Each number is 500 + 50 x the weight over its row's rms, rounded and kept within 0 to 999. Layers, rows and columns count from 0. Numbers have three digits each. The size before them is the row's rms in percent of the matrix's.

# layer 9 MLP up, 3072x768, rms 0.0174, rows 1714-1786, columns 96-191
096:523511456479410483398490515491418463538520513546467514503464515550519487571509496445567470446538596443462471524479505557489502554383421408447513600479493562523511522435595494350526488540488497480423577492444445507531535503511391464523466527461548575481520555533477499532446476508449487592
100:555566530495489492510572518497534426590491585387483540535433504477523565548462462483548485549485433516424597445509397511450396461501454528500423485566508470478435530522499446504528506385510578462570558477431522549457506479513441488452473572415517495469502403599530483450528488528489488592
101:488447546456469479501540393512451500550500526501566495564487460495569542513453430547493516495405452519506543536462457532524506510431431506569426522488427525499519551529507554578489437564516548435565505553567554452510531429580502562494577530559540513508481495403501498415543560452504509508
100:520475480435472493424509482492542427412529605479493483454425430557507479484461439484474520523496538481567575476460502519524474443579467519531563538454566484547440569532420397512540519558416430579432502485501488536488467535468480492477511569482627565534524426494531412515555453584515509494
094:472499552470534452517496423491571387550513475512582547519449452449560592539501460459505460529573487504539593534501484541515474520421508539455439526462447487467456465476507471509537501444581511571536512593520493418425549522431451500609540532495601541565452617490460523378522470434508485465
103:463545514563510468478461444637493477374476578508572452458358421583571389503531476543450551499561532579475658507586440529499488542485581532470441466519523486459507442493530492518468548449481521486469501489556544523572527472483542467403400511548494487467506444542591420502476494442481524500
104:489413499557468457493498427516514477516569465541476586583459490530533490656528571549509537531544575420457498442461486611498496453523540512535544463529549542504409463454541572542445510457529522536527462453479454536536465495545532529518454587432492563530457537446445546476432496421451419530
114:544441471426497568495427488515460498466474378519515481544529510547497525506539495458568462513452512517454524478497506496481455464488592491450574494475398425578485451430463524526578470412462548558551603543482564481473547533459521512565482519491530442508597539593499505539514583522549511573
112:511514547487457530495497489481436522436635443452445534405488500530455583589490390450552526463549398487547493472483468511549513384562518474521556482519499489550445485473484496416478521476433493625509545491484499483607573543399508572485394432535571424577490510556477584465538522446445468517
100:466499465482543523473498512479440409394574528567560480490529559485494483454521483476570568452558455554499537404507518479486515526553528456417632504484433524473532492464517442468522485423475594469456511543581442509426523496450562448450534611497458441574518579603532542453517498487353515515
096:483488554397487537469511465550542475449546512468597615421471490510498518446490492459543553477575486435447508511562595570512534427581509443497520574413479549461483581569436419507450585535505580474569471492462463555554484566487448496536466473528531526495560491477502518528466486463502406532
092:509471502508529520552347514535466486500479563509536486532492527576481559552447536621477477513406437509448428453473519613465510601501495508399497519440500549509481429478584465479531509490392473482539552486473533508488485508454506426609502490505469555429458506489612609457535446513470417528
100:568552459527582470441470555504489480490467457512602525498486445520549501483536535434452514448586642490514461418442492581521519585503575429487517397552532547475480437520498469385447465483519431570496530508438557522496490448542568493520542549558464618402469436463446488411514455459473465483
103:458472510450502504473456444595612488432524522509521441396517469507568429447502442444464427585583630489366473428459481488488428434561466434611496452496411555441486512585417521447496542487520478581538456478475425472518466480470427451454455475422595452531560495551483421437505478538496482449
102:399447499542476456496551491545432514408470540535504461578551545559488421543443488409561484534479446531477540417484447462501469562380482604472455563412583488511556509417457468479534503509435573482523515524434502462538532516479418613427441559507479489531570467468415572524621501528529491498
109:565562491443532540457499466450368541562546485549464554543435482586534528542538411471605437580498426556448481449526367557426516467401485477525467482456440541480470537425462459456477414395480578453534488499487529599401526411508490481554496543499554505427542403545534472550466461489538458515
095:476514535610386444428555454608533524511548506529513551447487563516517557478440485541582515462536510458403483471471416587483495452480505466520517464612395597356541451546622520484569473455390529500568495497433509531461487544480573427544466481612511446466538551504462508580452501444566502554
102:356448445523482499511425508529527462485474542486482487500508492454543513555584525491493448436419445430481522463524522481494551471562515497369600553529551420535468462473442460488546544463443499537476511481518430526493450512445441473538413488412558522506472484428509529530460434467551475474
099:567461406424496540474440554410474529347546505436570467517551505585563604503558485507485542435498498459522598516470513454532483558524468490450482451549504507527493515559561519391509460487465522532466462561508417489549583530545487517505444526436594512428467424614506465512467467534559552501
103:462465498438508564456471481584476443422489549520453487446562518549597594491479567439434542470517567580484466458571572432446459472501473508567519470448459501397495459400462382470510521455476577529587505536386443461544444552463521514523538414471508479503487461523476480429529526525483596572
099:527509483442478564477510490518431493412512461548532465491573531477535442525463404514477507473536445470487493504527547438476372558392518479538575586491528557459541506493467573567536539485466561511466498573481425543467452468560511445470471432377468417596589463482499437484529570423611497500
101:493490494470474522514493479576487445482478458584514460464562474486515517449404558472502402471514462566462602480529401504634468496557512398474512599450543508540444547354579417425494569427557561573492478563452472547574462422568476540507485540502455468503514529613436493472546499527483481544
101:434505500564451497474507498551525505562484444545491507465372601545577549554500403516558455540561560521489523530484490564572577519519524466586538508483596393537572430384540569467460513485459488502518474544509465560530497445523443535464468479553491488633562492493474586443470434370590541459
094:453479508514548470524516487567511485490530466467521502636561495482521515480477535522511461490522504486411587471503528428533490504534420550457500397524478404487474523471543508532505479487500559523445548540550467483474492579589474594467553519496496549480406542468454512520511479504553457424
100:497426437502535498449551552461478397488482443429493488454490501493453458581516595493621437571452471456587505490496533486564441518590431483509490486498540532537484589519501544573497495557538495614486532489481527527469441570567550518448552434548468471492433521454466549464475473441470476507
104:442438620489486558413481497516455383556549526415497400458471479518559431552428476563455549507589574446459512622487566468513474497414513457516450486385564448481557489429417512417606466365545568546541513505449461424538460587479403493579597495434450556539436504497530455469545430555510430426
096:513471464482511503478555504554527544553491485561542491494502426451558479513610480498538590534530519442466534442472493599470508534461522423501503421490479523467570422408560519483560533586514563466545469517413476497467403610424427542565488522576551442469549461513434471423537484501596539529
104:518543445461435490468433506559494530516460510379451507482565536450454566435549461529517523471521484480487503517539500549537547466535399567500541455374492512480417551504439519527492478493504484519427517510512492415567551554470427611520546528439584588471466434546506588597513516510516417557
102:442514512521393523534572499539419529578488553468477499482510497499491459480541521516550547510567551423475602533461337521433512447501441502556529456429505455508438531539467466558539504538520521470549396503442541516596392463429472550476518513445435476541565500536501569487505441483542447526
100:525488416541456479478579549474455541472471543488484514610566532504574544423428442460445367549525543502499562566468457562421504519565435458441475430463439474494632497506497474458504508525511518473573480539508386469435531493461484577549571511533458471449499496585472526442576546498474529458
108:431551482479517490346577452559489528517466429512546526462522467477545457490531557532501436478554512491520474537638473545462508551555443502443540569443550537459484469471470455473435503527439511578453539512498534477516475449540529567521515596424612553508538549491397573545610525469456446535
095:525491648492509535526430489541487468530546492454471380520474462429498547473484527518428484527460559509471475496495489451499461423523585497453568502511467501436536548484490524467436565439505477416505494534418450552452480560435509432539539493519546480576482502499476520464462463521519407547
101:511503491508515542501583408511464491554495489549466432545473500471488476589494466476564520432518456553492431525522528496517523504456543534459464455418435566545479492470489458500527421499489494562479503457429486424455472489423592494496583487504456558554457528477427560579500445481576435479
098:451575490516447503472585441412456393542313568480460559532528633614485432511407609477496501480556521560457451460520563573396567454446506484546489396535449529516485420545509596429553523459527510493472579481412474570474507472601556427394466475476578509486572395558474570450414469578505564569
093:500452499524379542484543496519535552531507463428455518496456439545441567550515526537533434553540477463474388455491573539541479507484458615376517576501526545504427515578582488536533523474465465499395456495437555477498398592458479491516506502514589550512463558477513550490495555456503402539
104:435526530455513510508458458617575424491473519440475484502542555570529446621471512513508438480561614507318583603549490587482469437406424595448586558521474404467464533538503520449495469466411585486403588597574579493504480570485478408498546549469485523483448529487418474474471498468423528475
098:529427408574478564516520509628490531539461425499494526491576504441442521521568525454484558507550555508445614524537478466481483447566568498469526548618474431448470517463519602558456561574455557460623421534465525484482453507379523517611472494474548490536459478547464591573557501481362492569
112:537540542478380536468511489546463544478495431500488488407472401577580579496486475477540483491528527395513474430524528447446477505565503545453446448428462422537502479521535460523522488447495494479609539507454504412598440391518469538458436491546504459584504438492467537460500454513488500549
108:529470530467496548515482510493580501500497534471501490533495533576568514589450576455425543485546484478536491497516477462521443477387510516578572487426496498396528529517504538470461442346434559504536554483551523449484414429484560478532564460405547457469540407517476602521516504445413464508
103:483509518524478520455485464497507485527449594449527428579457527456528536578376417489460492553471527536515577506504459560530419467551426521526521580438460415455514503453608462529506441500443478522533519524435473479532542594519511424370565551482527604452489511625488536451519559469495485389
107:525546575549415468567474487505521451474527556511476534478465476559575471487458448475642539442685518459486531566548504496422463448467471466527539536386513548438511565434403469548514513528505516506497534543449542464579506481398497471508438559448451481563482580525463453470463584531514466489
104:481598441480424630405494520581437494439518521439456551502446527516512455438396523474533348501504525419471523515445513481614496582453445490462458449469414562499398466428541592470481565483596466586495465525462459493548544487506457501544517467448470508493576554525518501515483513492524527377
095:460505509527503575489566445492485501525527510469506568495501429476544563521467541460471538448423537489420478568493487475586517520425549453481462624528539532491523601548374499462533495429573508519585503557504512539513511513447445562485485526444467423435458496481536418564482476403536526523
103:461416476505444509517466461560454526416490594505595577423552527530449449493521510494520528459495508606391567504581468600464490498514457460468487482557414497467414470488483472619504546551480538504633386477505493536538527528566534540447521497459498400538516495546432460446481597495493496554
095:386565496418502458576501441445445572624534437481503537495579511456409417482403566471468612485516513465622472493519448587476450499505505484461546568518495508415603487385483505480567544435464481536475476529529491443618483532504500415426515553443525455488477589465522477547408537517488491532
098:474398570400431474518524471585567410571491479605525449401303533479501495546494491470472494517576471500403457479623431489463513539528521522470575521482489458468469514419574482511508500467393476467526466569574563568434515603468541480509445437578469471612462550449598466487486521523490469496
102:483433467536486525535433415483551461506467456477453435500514470480566448511495502487489551438514522488568501479569453460520501546476522450533631532436512502396453471437501444442530501593492549505576554527534512561529417621481577434509494485532451463477456532511540523417453546542444497517
096:532465524497498535444599510412505489496509513503554458482564430547527412577498541481557468492458527392458499508541450565465402477488517480481542449430524522472585514403497598557462466502479498445625473497528509496472488563570517572547458466474506450542527484521471543435556508443498507541
092:553444586544517582442524481442401491460542515495486505502505490553594532575467433482492496507479456555444515505546499459486513527437503446541545351403476387432451389577503593436474506478475492478534443458462526489498449608507446465419514520485560505434449488537492576537528464460561616496
101:497459468534509467514489424583451558447413456500591396443497553571472544608399415442539539573537494508361410516504480507515421539516517549546558490492387590448627494525506484574494505422458546505552495562490524492591492522470480507482534528463475512603470527527513506564489537493543463577
095:524515509577466373516469474585485425504493483497506520466532555496479532627473455436543550441522477503477571482497537450487426520482481492497509423519639478496487395532503476472431458495495460490553567528528477518576470483413360539550551561441502474522569449510499498569517504475482365556
100:499473575409495462416543454532478413486496485438352507542501496513528519525451551448594410464443500555480560500562524506574463491504432493565442529460462504454516519534564512554492461416555555520482546436474491517415403514493488499561515502444549471474470484582510554496553626479505479519
094:491484445496555585456529508468564327451482486527436490488440421524513428501499470438537430377462445422445514393541400558479405588394541455470468487505477474556526541482442450403474502442506515609545480491421500648554457540587454438477487507526486486431532452536514519467553514544484499492
093:477460531498402492446494398453562508493468504503506498376395495494522470529412598526510473509527477585437482473534454475504505522522571423536614463491454536463425529552470428468499480526529534584512512505444447477553497460559512521457466371453496510472513489557520576458431498430508582539
101:505430570526409448488525445578517477512440498516450551408501497530438427531503471450469530545557474508524511521580529463398412544561460538461500453406550531440509520506469478467484552430518476471561508508472554484508475548531491470471502602510616493594522489572448508484482555517461479427
104:514473523431511472470575461508560369444551521450487548546514522498576508480509529519442510470570455360483540425525531515442497493460428535472487406537468462536556458571425451507515518491459485586545601471468525499546571566447490519408499590512470535415426522457538585419492558495461470501
104:436531497536512464403538430558380558596558475439473487457549450577504508524490515447483416549519437384564475479483455585528518479651502533407485399509535527519597431443529436487546543514522526596429483436547397438560496444522497580491387513505486502517518544535566434493465572569460432518
094:436507437533472509431548469551456477514538538497525530486491476459565519511434541492480329462497521486478477546484443638479553473533459482538487422490532463491455484484450519531534569405505457542549506520544465451570433493504448466509511509400468502515530529551498424515509520494510522555
115:517369456483495537516557477534491440581479483481526471353442567534471594571477540489462482542489574546455456467587515473450443512521473396456503619523483549444423525488620469524440557477471455478552482499481416531568508500384494490496446448503436421510550481525526488556588462476477528526
101:494463492599523482457617583486457407472451407514503518490538493563454504469471455516449399498563601487545611466557517444383449565537399426463585463432435476532530511499517419482499493444439531461451502468470496513596458430540502497493514543411484516560535491576524468467506566392438466540
096:467412516427564488545527562515513482506487569552534469473527445537526480529533457524534481470533420512459521526466485424523470493385389431478474428475515557540573493532511506480489502489525485509507518562552555539397502517444499461627553512492489538464464520370497462495508500482518634468
095:500487527452525496501456511520533568447435511534522512497471420528481511442514460562452438523399610544540434505525502520465494572510516469456550568544467567570509512533463499487472529539463541497479507450544568531518394474465533473538545508552472505525509523506546512478474593466501469561
103:542561466570528527404457468428535488470530497422436550415538456479487438568481507539533485474534502489456553451534516472576507590473513485568542485604436511506576517490517506485486536548472454495468554518474452524478462544468430496456448583445447435506513534490458577525560507500451428547
101:526379564554542524463552427593468447528529557453581490450468549582478556549507567549511569436513475533354560514493535477446499486510445600504448499475561551437552445568531464446574423474497483472591504482495534453564519533511556556437520539403499469534560434483514509539510553508646524551
093:551467527540554497511557460530583523562427502468498478544478464516550476517496485525566443537462587493487474528560523486459481533500499592504458410450482534557492546503479470524544461492497500464503528515573483464435463523443395415471461441436500465556551464570397490442457387562550466474
109:532409558477516441468492420443463525414463481442498579484530526508474459415549483591479528458527614492519485515542471595485471351556466566415538468483464484512469477450480556596512448578462582424450435442457438488439491512482555492527449462481548406529503480491503380548520538447513496536
106:554476451579474410534384495424564487505528423553522457456539522561473509514430456525582498474474536454502566424574477541457473557540475509421468525433498500535456518555515462581493413473482492597615475479434439489503447478508544475565574527548516448497566385538498556476508538427443510410
105:552440515522429545515484426552405486458402490511516536480512546542522523616595451418634455459538450475494480558524513491464428479561460541538452543503454465382326512477461532528520606445492519461541500532449474561485461496550570454403490525494592474530499479491554634507442490553535478559
095:461493438512586505519463437554477425437409457487546564530484576413477525562458494522507472524510563520400463541461518494514540523562472485507582454564537570555541513513400476528483637561559479503562466614462418529514500509459600446575469572547481505489471459452506492533435550383533502495
108:419492481397450550406424508593445458549434507436555535544487520425563514474446471560470529432575532539511507489534451472432480488478570492492493539470544455411563530532506592477457532450469406559424504590511515536550420549448497492482446572475553492410521550525559487523449405494489549479
094:455580494516386561418446549531577515415484483456613550541398540555537545430538454509554492568453505464467505464526482474519545532555472457465525571547470525522390483515430504479506442554460462520497483586439477488594438491507491477536519522491555468597574528480512402452453584504497426536
099:522568492511390598544594478498503458510494508542469457452490585418546554485527552421608431441515501392401538487549400531413425466454478549431442537538472450458548574413531558468537514530548477495572424540505522613545489569474422486491497533514558514529547504473473530459495500409479544500
095:460494527447455462528465500557514499441529544461537494534576473460424523496510440562526541447586608543511487487507566495514519523485433497516652406498528594453485418495466584487415520506466478532486433564480433518524433475549533560539466555459535471588516552445361532475498488480579487494
# layer 9 MLP down (transposed), 3072x768, rms 0.0157, rows 1714-1785, columns 96-191
093:447456521469547560586439569564507496517450412479461441501552436428532501552517506613469574532436524514569462484491458428493486557502500481429454542466613528591470536510480467564566493559537440519590536529498448512545476444448451455487477514420418516541407542620453559589382516566451474470
101:540460389473443558447513565528463525540483430594546504533543530509439511535548578507449512463544535585581516499487578426497486449591438603526467481526510395471478376497537537481497533490411510516524582469495485481452548521493524584455539486444450449614556568470513590514444498507429477473
099:522595454611506532429578521468527464528397488498429502617469456568422397498511563460461491496594483546584548571609555543484420485535493513523551509518523468542448399457517488418460557451402511463429513496479474492530499518455503440517369506454514528506552508562483458574464385416548410484
105:487402480547469533443534540576553531421428579466473582539502421503513493563436463574421551459547490475468456487535515495447527467520519598583505413530631441538623506531461522485427501499444537521400489565518487533489511495513440503536491562507468491589471518527454454585578425525544463484
094:478535512457505512418463478478542427457555398438486460565514615575471434503455523481498520491477512451449557590504511488462532475503548446611458593493544525409533514504583524541503468436455440483509433435451463546437562481617476485469473531434537503422556453486544451459550517441444506500
105:489523464431429488422540517492434471470558452446481510519606532442489533517598436508478536569531508367521512639496489590499559588458564535534519524485452512469457420457471514549487507503476532462470487570475416451536475496449451529505483493434476554530440468493531517466590475370516524449
108:466478474475560502536527577397492482545489480533486493592468526468445536480517480466546489540485508464524490391574483465468493573463513523430511476457523632468437535458526479620485510475553423471450585500534445523538572484502528476506517557454516455590523482444530458552453494506485399429
125:515413555525495522583488544423394531532508443440524592446436406517461469507564474442505430516544452515515586447521464511469449531516619528429588458494418585525443477492528531435439443430463456532546492530500522442541464563580469553539438431540461510536443608437622537491375517520394541539
114:572487537497497537538559538476549480478505513540557539432476371466485486428605593497492544573506469452531420583532514506463423482483548425516488471441493528532584511424543509498652535548511491446547531468570519405488563497479475472526322591400565490518445493499455543482534474514409479493
099:413456527564582459491512451537486485534468521477497491479594459474498508553549432527546600488634462623445473551479505535510518463511502498474500490502476533458494424456530570545497471409412471541495455529493562444495524494550498393487552508469478476424526577548574474479486518529479494495
095:479482447497507512556396567439555552471494471468434465479577491502474466485439480519546541469435451512554445459596554518581539525559483545528479575488491498501540508440502496452395461485494465474605595528499482530503481479527551439516604553510515506448421467425524504557421483491471522442
097:516635521419497512425520398570576479518475447475496504447485432403469507545528515453501457461513429513545591458477418454478534534490480563506534512548606398470504550433572422572503517447548525489446569450467539469465467527503627496518467532547540517483464511495418529510558481561486518463
102:521528527485541493437458484516519456429505448520494512500436533567487570408637511434520523501563483479535487524615553442459438528526517486521465524573485448525503440469508469546559512571426493490460497519470496422506420525526450445547405550453479651446577464471570592548550503594453520514
102:485489509419586546537551505498540425476533459559541527447506504491467543386498529497455570431539592449503519405632576535565482552525442499521429537505497528484446555524416423455517452421470526481513491483517555507491522526416517433485563481501483460468573550640487481565496519450448548516
110:529467450591539511463582441443489563552512542592471534507377520519477596491523521547575508482524510463558462453411580490558516474555382497516514495509571476510523437481448523510577466496490438587445421418504435466483514576424496457532590412488385507450513424523468467564458429512442528445
116:468608589512440526453469484442529527563456479508493577469493429550524522556489532510519486500517500601452520484448513452559566448542509521420472580442513647471461580409484454451506500450469537529491488499559523533506512459556535389517488521471481542421469458574540451516417514533478525437
097:643472535450551580528430500522434509518434413497532448501547402508565478474547431438392418534419608417472495505583508333561414479449502502372541532524473598506538505543531436502431555479538456482455445439570509402516483535563422566501454508527445436484489537460482527517364539551530579480
099:408455512490488564526509531499588623469507458465505478467467470445513550497501550484530456524560518526505500400517524498454574469440540563491513572468568562463525497433550524467494486525468415503632576450459498533477572605508549396478532606429530578503477502504430478547481453483533537461
101:422515422401558523503585464439518505429455514497431536452522558505547455591379491530465410468488571514542489561432581541389557443508418450510574530516466484409418425505477447625538492436499519587415524511491585435559485428484538596355490443440510573473537509484469573487514518586518544452
102:448555467536505510506486447435555488523471606508542432578531490472495449552584576498501585506576455478498577453555475494500520456499479497514482481567564615515515422480517434560589489458454440541535437527469363549531509423573489603507525478541487499490568575442498481418579445512447400541
100:515627551494463526460521548496457463559542505495456522467577543504537506557515497471452564402503536517512551377551550417449452459476478538471572450543517401462469370566478552380538508477541516448508443475532506476492516598539441441415439468533519525514466550526474556504457450450467564502
097:535501522462434518586494419472377452445471572463481490493514470524543484511538432476513480464479500537560452598445492495424513554405508472448469403466480527418572497495502457555517433468598521518506515427553467504426475528503577555450560563455515536481513543460583509496483461560483510427
095:460541554427488527538443503477566447596556513453496569508508498509477488496503513478500471512507417548595528484509457473489556548553528522554495583565490545428526575536511528405610489500518477544552460498524524446485528545497468521441430423497438478461508457483503516533513483529493567482
091:544500497510466496528486463319530476472513461508462459407444530479549484515566507484536498525467448469510450527436506530465568558485481479536487606488461513529512557435418445494513518475497508487536460530523524489546477509515508395526489416479528453399571474483439549504483488475532540521
103:442573434539565511470540479456481445536453559515495449534520567470553397437523420405479469422477453422526514532475476458420506519465472466489458480549601544504551609437476408521488572478568434378482543488487508507511489478461509426532413504508559545454526491492535517589568592478569431505
103:582514650465493531498527542496525457455523552473487537517487543508545509472498532474507419509428586510470406416556492567594465451419526527467493504460463376457490613459427555502460486499473547452549473556520550538502411479598532451465533507436536524450513458533502455490542499486458498486
095:480489588473595477477415453540552503573441453544466494466489565531441498477490452457513510418473572567541481473479510551491471491538469419531497536508583457535495623563495484470477476483524479538555569534540507560540499519523378555494538539470551441525387507470485531578436465482350474519
106:391480472507499500524491517417552599454411551514469506469458361484439497536588442458522572501486518507508487424491423569520553588514466478551541577508478499520560420481502520470562497487430423416490454539535456542466481508493437458423502517528513512529582529477511498522508461513475433566
104:462528494467533544520543505480530481500567497479498493458483459540484428586566542548492469445423556562545484503564531473558479466393488500532459515414513460446461521414599520472485475356492540538517419443521580475473462412382402461434532557533498486511507504613543430605518592503495562509
106:572350517506439510516442534449503427460518602493505442565547514529563571430491539549530555467545572527518536455449513573421497573478470508505518629470492409438478529545512624477451526368497538526574498523492442472536475506472521458390535475517590461504448563409575486487549597497482588457
105:585533489506496494481469494570502508506412388494437459563464485557530478466488512577510576532504540477504442593563539513479628534454487508524505450424500539468484597455524453545542560499468416557492472367571543494448476471463560510550469525516511557575540526476476509466493593515415610394
099:463539549535415500513500461591426427518520571578524506541407464467480489504427507427450480473487416478489482448480568495466474527453474499460379492494463557442432516453626539554535489524485448524469529543438451499466517431543515504515490546450482407430502543456457411486475553537499493491
099:492481486439553527522459536442505477545482572565504481525525494520495440421483461501460506507497531545478491520535476479468429469573531501492482577461554434440411493447560489562486427476515503535527503599457526533514461490417422519419485408544531517496481556603544537393454607519459490508
097:526509473433412514438508507339621460477533404534435522570530494519466481432473553512486512453634579688556453431543496385561430488515507568518518528575455466504531396506621440510605499548520427574462495497527496509521468526523571502559469517451567439511497512575543457509508468504476493483
086:531506499518536499562532516564511470461534539540521521480485554559532481516405459439518433489461497512542529515479438459472487456450559404521511535597606490432557474590402465577457602453507566493462554503557472515373496501604580493508465478405500501544441459501526531430523585522498453477
100:562425549455543538457522463460440446509573482428446507500553462458476511550489484464494501482474493494505454513628445556562539450491492572533548477490550488457425485479434505535457421542559533553506469491515559411439499615564459511503493550408527558488422564542505516448444468456487522430
102:485488487466510497575475517495541476574438574527519521512513426501467528543493586631508536541512452496438573534524480576396487522508484600471529536527545528492402438534469468539563516398520377414466414534411522509476502438506458475538440468416516591477525499526606414584526502465490554546
108:436537380451555466470492513530438364487494492506462542411486424544525520494499579543460544528472509576506467533562545518531479521495605511563487435540596444421492533493429436462549500506558495490376428418525540489489467555664472475572506442517455522522492514539454531605583515423483548542
097:508498488515512540529490541423435533495499460655510498475444531556525529556533563511491561521537564508541494450442438491526508473535503478461538521495377507412521467498402420488414644494497526561514489450509544560439583508461506437440577452497423528386526492567563457397472466534537538476
097:567429498398550533521471492469485452490567577504499338631497465465513528476529362512514542431460545440495466525486494545407548539544393453562492562501465474457518415576531533586515515499528422586523486427379562437514546520550530559512506485494600505548500448508487507425505446486549437454
103:516447551504492539472536530457574504556523551543552466490426549512538552541527525556504482549416447519557484473507501475543562482480465479452518546492452441467536474499468505499419571629509471586387412509522507556474523534509465491576502527492525519488462438501514498492435523517602581486
108:491566510498505510502554462560471618591508507521439517526528482477498492416412490616518427396492434386546553443495518455563569452486483492556543496467522476456514525452579517492474539415558445540547458488508514565407421521417513480495475577470484453429482528486519473516532496352420591572
100:460499545520446463518536512501525504512571498528472499469521460574518535472471459564478548516487543636492504508514496484541414524502516434485575493517517497556566474518580433440472504499523530548475555515590565523548524423575478479429510427528426509577469541464498430497504508424516541486
098:544622427541583506459480530490640397511495437472500527543442583556522568510499575492524616509581499522514573510413438481456567442497539432434549491545477478524562541575527495505470535439558589500387452531566542563497550509453487415452503570508445530491443478482517536551395508519572601481
101:539422429587505505506425473531475487536581475505521549459401455471592522525589427561424508459447413499527503506489500440444550409419487571584495449524500510444500523547348522466487435443515508415552503453543554482459444421477437538574413528457527437476520534536556494529481435502496487508
097:483561495557451492476517618496550445391554523541533494495482498498397448468482483565488496444475425564450457506553544384493474501388427487499504449487464462494597554518453499483588506452556472490503468461489531498477468475375524438497539489481564608512558559391500441547451487482549542497
107:555533487517497464457481571529602508535455527607462479465579593562435450572480428541481578430423556486490438456472612544562537469501469528514517460460492453509608474462420557548533506500473515522537571458477412474608476524446540565461514601557586460497585454518581550463442416435524327471
092:520490529470546516509454378510522501463545424525530577486495435613437546500408556691477502572537553565476453471582558493489470484482502580454513582579455433490399504435506469512456503486433489542554516591509422520528563440567521441452565524461453542474516520549529457501463490540504551437
087:463423532452473544553488462503490451430521508455535495497543472544505555498431566513531498550456545398581527580490468519462497471551477547551448654503471537406440605457501554498496474491526556524481430442561580473474434477508499530483601513481510537583555511429569422445494524579515536405
092:473474534490528522512510574505491440491586491520432486551545378485544445449487428411550478521527503459523476488483472484403503556463472404559420445525495556530503419474472471463494471427525508505521478510532491459372563470512458435522409523461506456563476453446448443586570449508482446491
098:544421559482551516444410412536470488498521499449584446435489581568468492516533507621506427538449480569492538501560522393414432498506482460428488540556508522539563494527464486436535537508478599521468434517547554460496486462522466478486509443490499430563431510550468528526416527490561504498
098:470470469465547507519470495415467501365537455508541442521538499553447500459553413540516470491397524538558441431508511535531458524528566539521498506582493499525430466425559559584503439528445474584406526522496538524587516496627478529528508487596543474469442489525482604526539465422557423461
098:471514541546500547493484555567444447510425580460485480559462477353503534591520537521487493502519516503458536461491536600398423489492520468487410586475490501526442523618565597499430484443479516490548492557512483524483477493556513539491387538511503505529564463465491448501616487513483432524
094:556556480430488520580476510506543517488487459434563466560415524464567593532510553564501558396455507517452474485479489458516610533534570416498503526486449430490426383404505587541454577560496500452528525615480523475510428514493476506499541523533483482510454546444513479441496571502535545507
098:453508452428564516530482591441441445487619529530494540570483475514580403536439549512595462427448480427450501451462475569536511517465512468558471547596469476521465551537535594496546462466513464457465472489561531526470457509436530489582477500385367460478429478554463531427455471505493511458
104:563474480478519463466491500504483509455533532477521551428449441490517509468487542487475535541446518516557428524495492440474416481443529552433489411598372545401531494567542518508411453477529544453523480507468528534513425529489519523543561469383431453525513489456504527559526429569543503474
113:563445599549543539522520458499484440438459397507491484555507499533507404456477491612494539538441559509546541515616444478467422538473508475510445566450518523484506542570491479580461554506486546513538531518564409486633475547487495495518553455470507505542488578503513528471418488508442497468
098:440458516475427517531539537508453479550482479493424503456429485514476510547582487560371602569529478512420428448600460426511416511520552461526413481468440514443572525492502537375524489587540520527437386509427411513522500550521511408487482435566481521464469546445442488426510465540540538473
110:440513465577487472458600594460437549420503416445430538528457469407434462513496455472540504496421428394596479540533534483541500493501485539483415413439384551436530469489404458499517498546496473492588601458449422470434424504456476566551533444570520618496483522377395476536483376498588520489
103:490546415507543440567481504622466550415492554495540456515504574525509553553467472476461488500491528517503561487476423512458456498467415537534465468503477452534401448522540513451479463462551558587511488499506439457481401477542447599550418562533499518546504548516456487413509424553535533486
092:512558472527395510468476520571491555500557433550560474493500532466556458511585525505505503404499474485535582473490526482449419410556530504414547527563539379521511533530542533398498524504560481484541497423461516496546509570424521475400331513501521428465543516532496480517391435502469454449
091:440556479526511476544421483474395537568592507392602488585492503464502488492489574503585488542546456422504552527527474544444563572529498608521516535544560438465535489440554564467559483445481493469572513478438509517520483552502463557519448372400515560450417497510448551487488480431498478479
094:472425405480385501499555491641546492555435553526486540509435484514510532339489498509463503491456445500493392453465488507545539607448491448564623471473509485456536519495496552554412394550594466442524558558544610460529396529486504443547460458543451508458491543459496478495522551560462487547
102:511452487614515504480533537540464529503491516493530472483580483573551547448591522454402443460565519522417506519509567519560480452522474515643595567582526507489515430453498503505496450541598367524489442526415544523422521475561478509500401569604500452520446351475577439528521554473465637416
094:507565607513534465503561553495549590444523520510464514466424581471481486435472534382456435469481413497543498463530541537491485394502460460479515559463521548450483564498485598542529481441526503523513435444513530498518518514489480539460531531407517438530540513492541522453525563537501514501
113:491570483431559519541504490498543550634506509441498489542456459493557535542395481540490500532492419450528580507468456447473538530382521372584504456500590516559491534530508506480573548391537396606581533513565570555508403462504503499471514566597413578498436451432484517518503515560464520523
100:495466555464522510495529603496531532481611505502487528556451458333494468511538481463523389538436512570509460560458450536586470461495563508534552473577516536478490501375485538536539531466527610517541612466427487596480414432494527631448590494499399549493461550541546458586490541507447501569
100:559447474363493531473475508520536536517503420488501502552566518513554507581521614489441517531523567526566539450499444570542611497537420439619539421478490548471525431521411502466434503499523547457541521473474516527434558621517447458482519446502514535486514505583578553463425403482488500555
095:488473425471503502473473589422448464492338509536461472497591433408504562556497488499491540557527560531601545458502490454493580575523518509633491565593525540469541515447396607553544443492514564458519441471479527530510537499461489502488441534516483493485484519408542501524485529505462539442
114:489547490459487490540467438533520503484459509415516408522405475532528480590543505616442583509514441457492543558399473542508564406474451444516441516526546475556473468551492636479496541457499356558452502469445494521509460550455466524561529505495479549491460512416504517494536502483464594481
092:484627487455483537506434449552502567480490494602407457599501523473492500457579453467478492434596638491415529516461559565519647431519456434501524509543589457517523506506476568448401522545543468611552505516414468545465516483444573545459544509520563487419393460385511470462557484501488569427
098:476535423506510470430519538547505444455540498493457530537630421489527496574581480570443445545503523530500518438406531441515578552530486465495499505493509496462439475565485446396498505519512487485437405509548495434458484559540491598516430560445430448436460597509424489489531488461432535472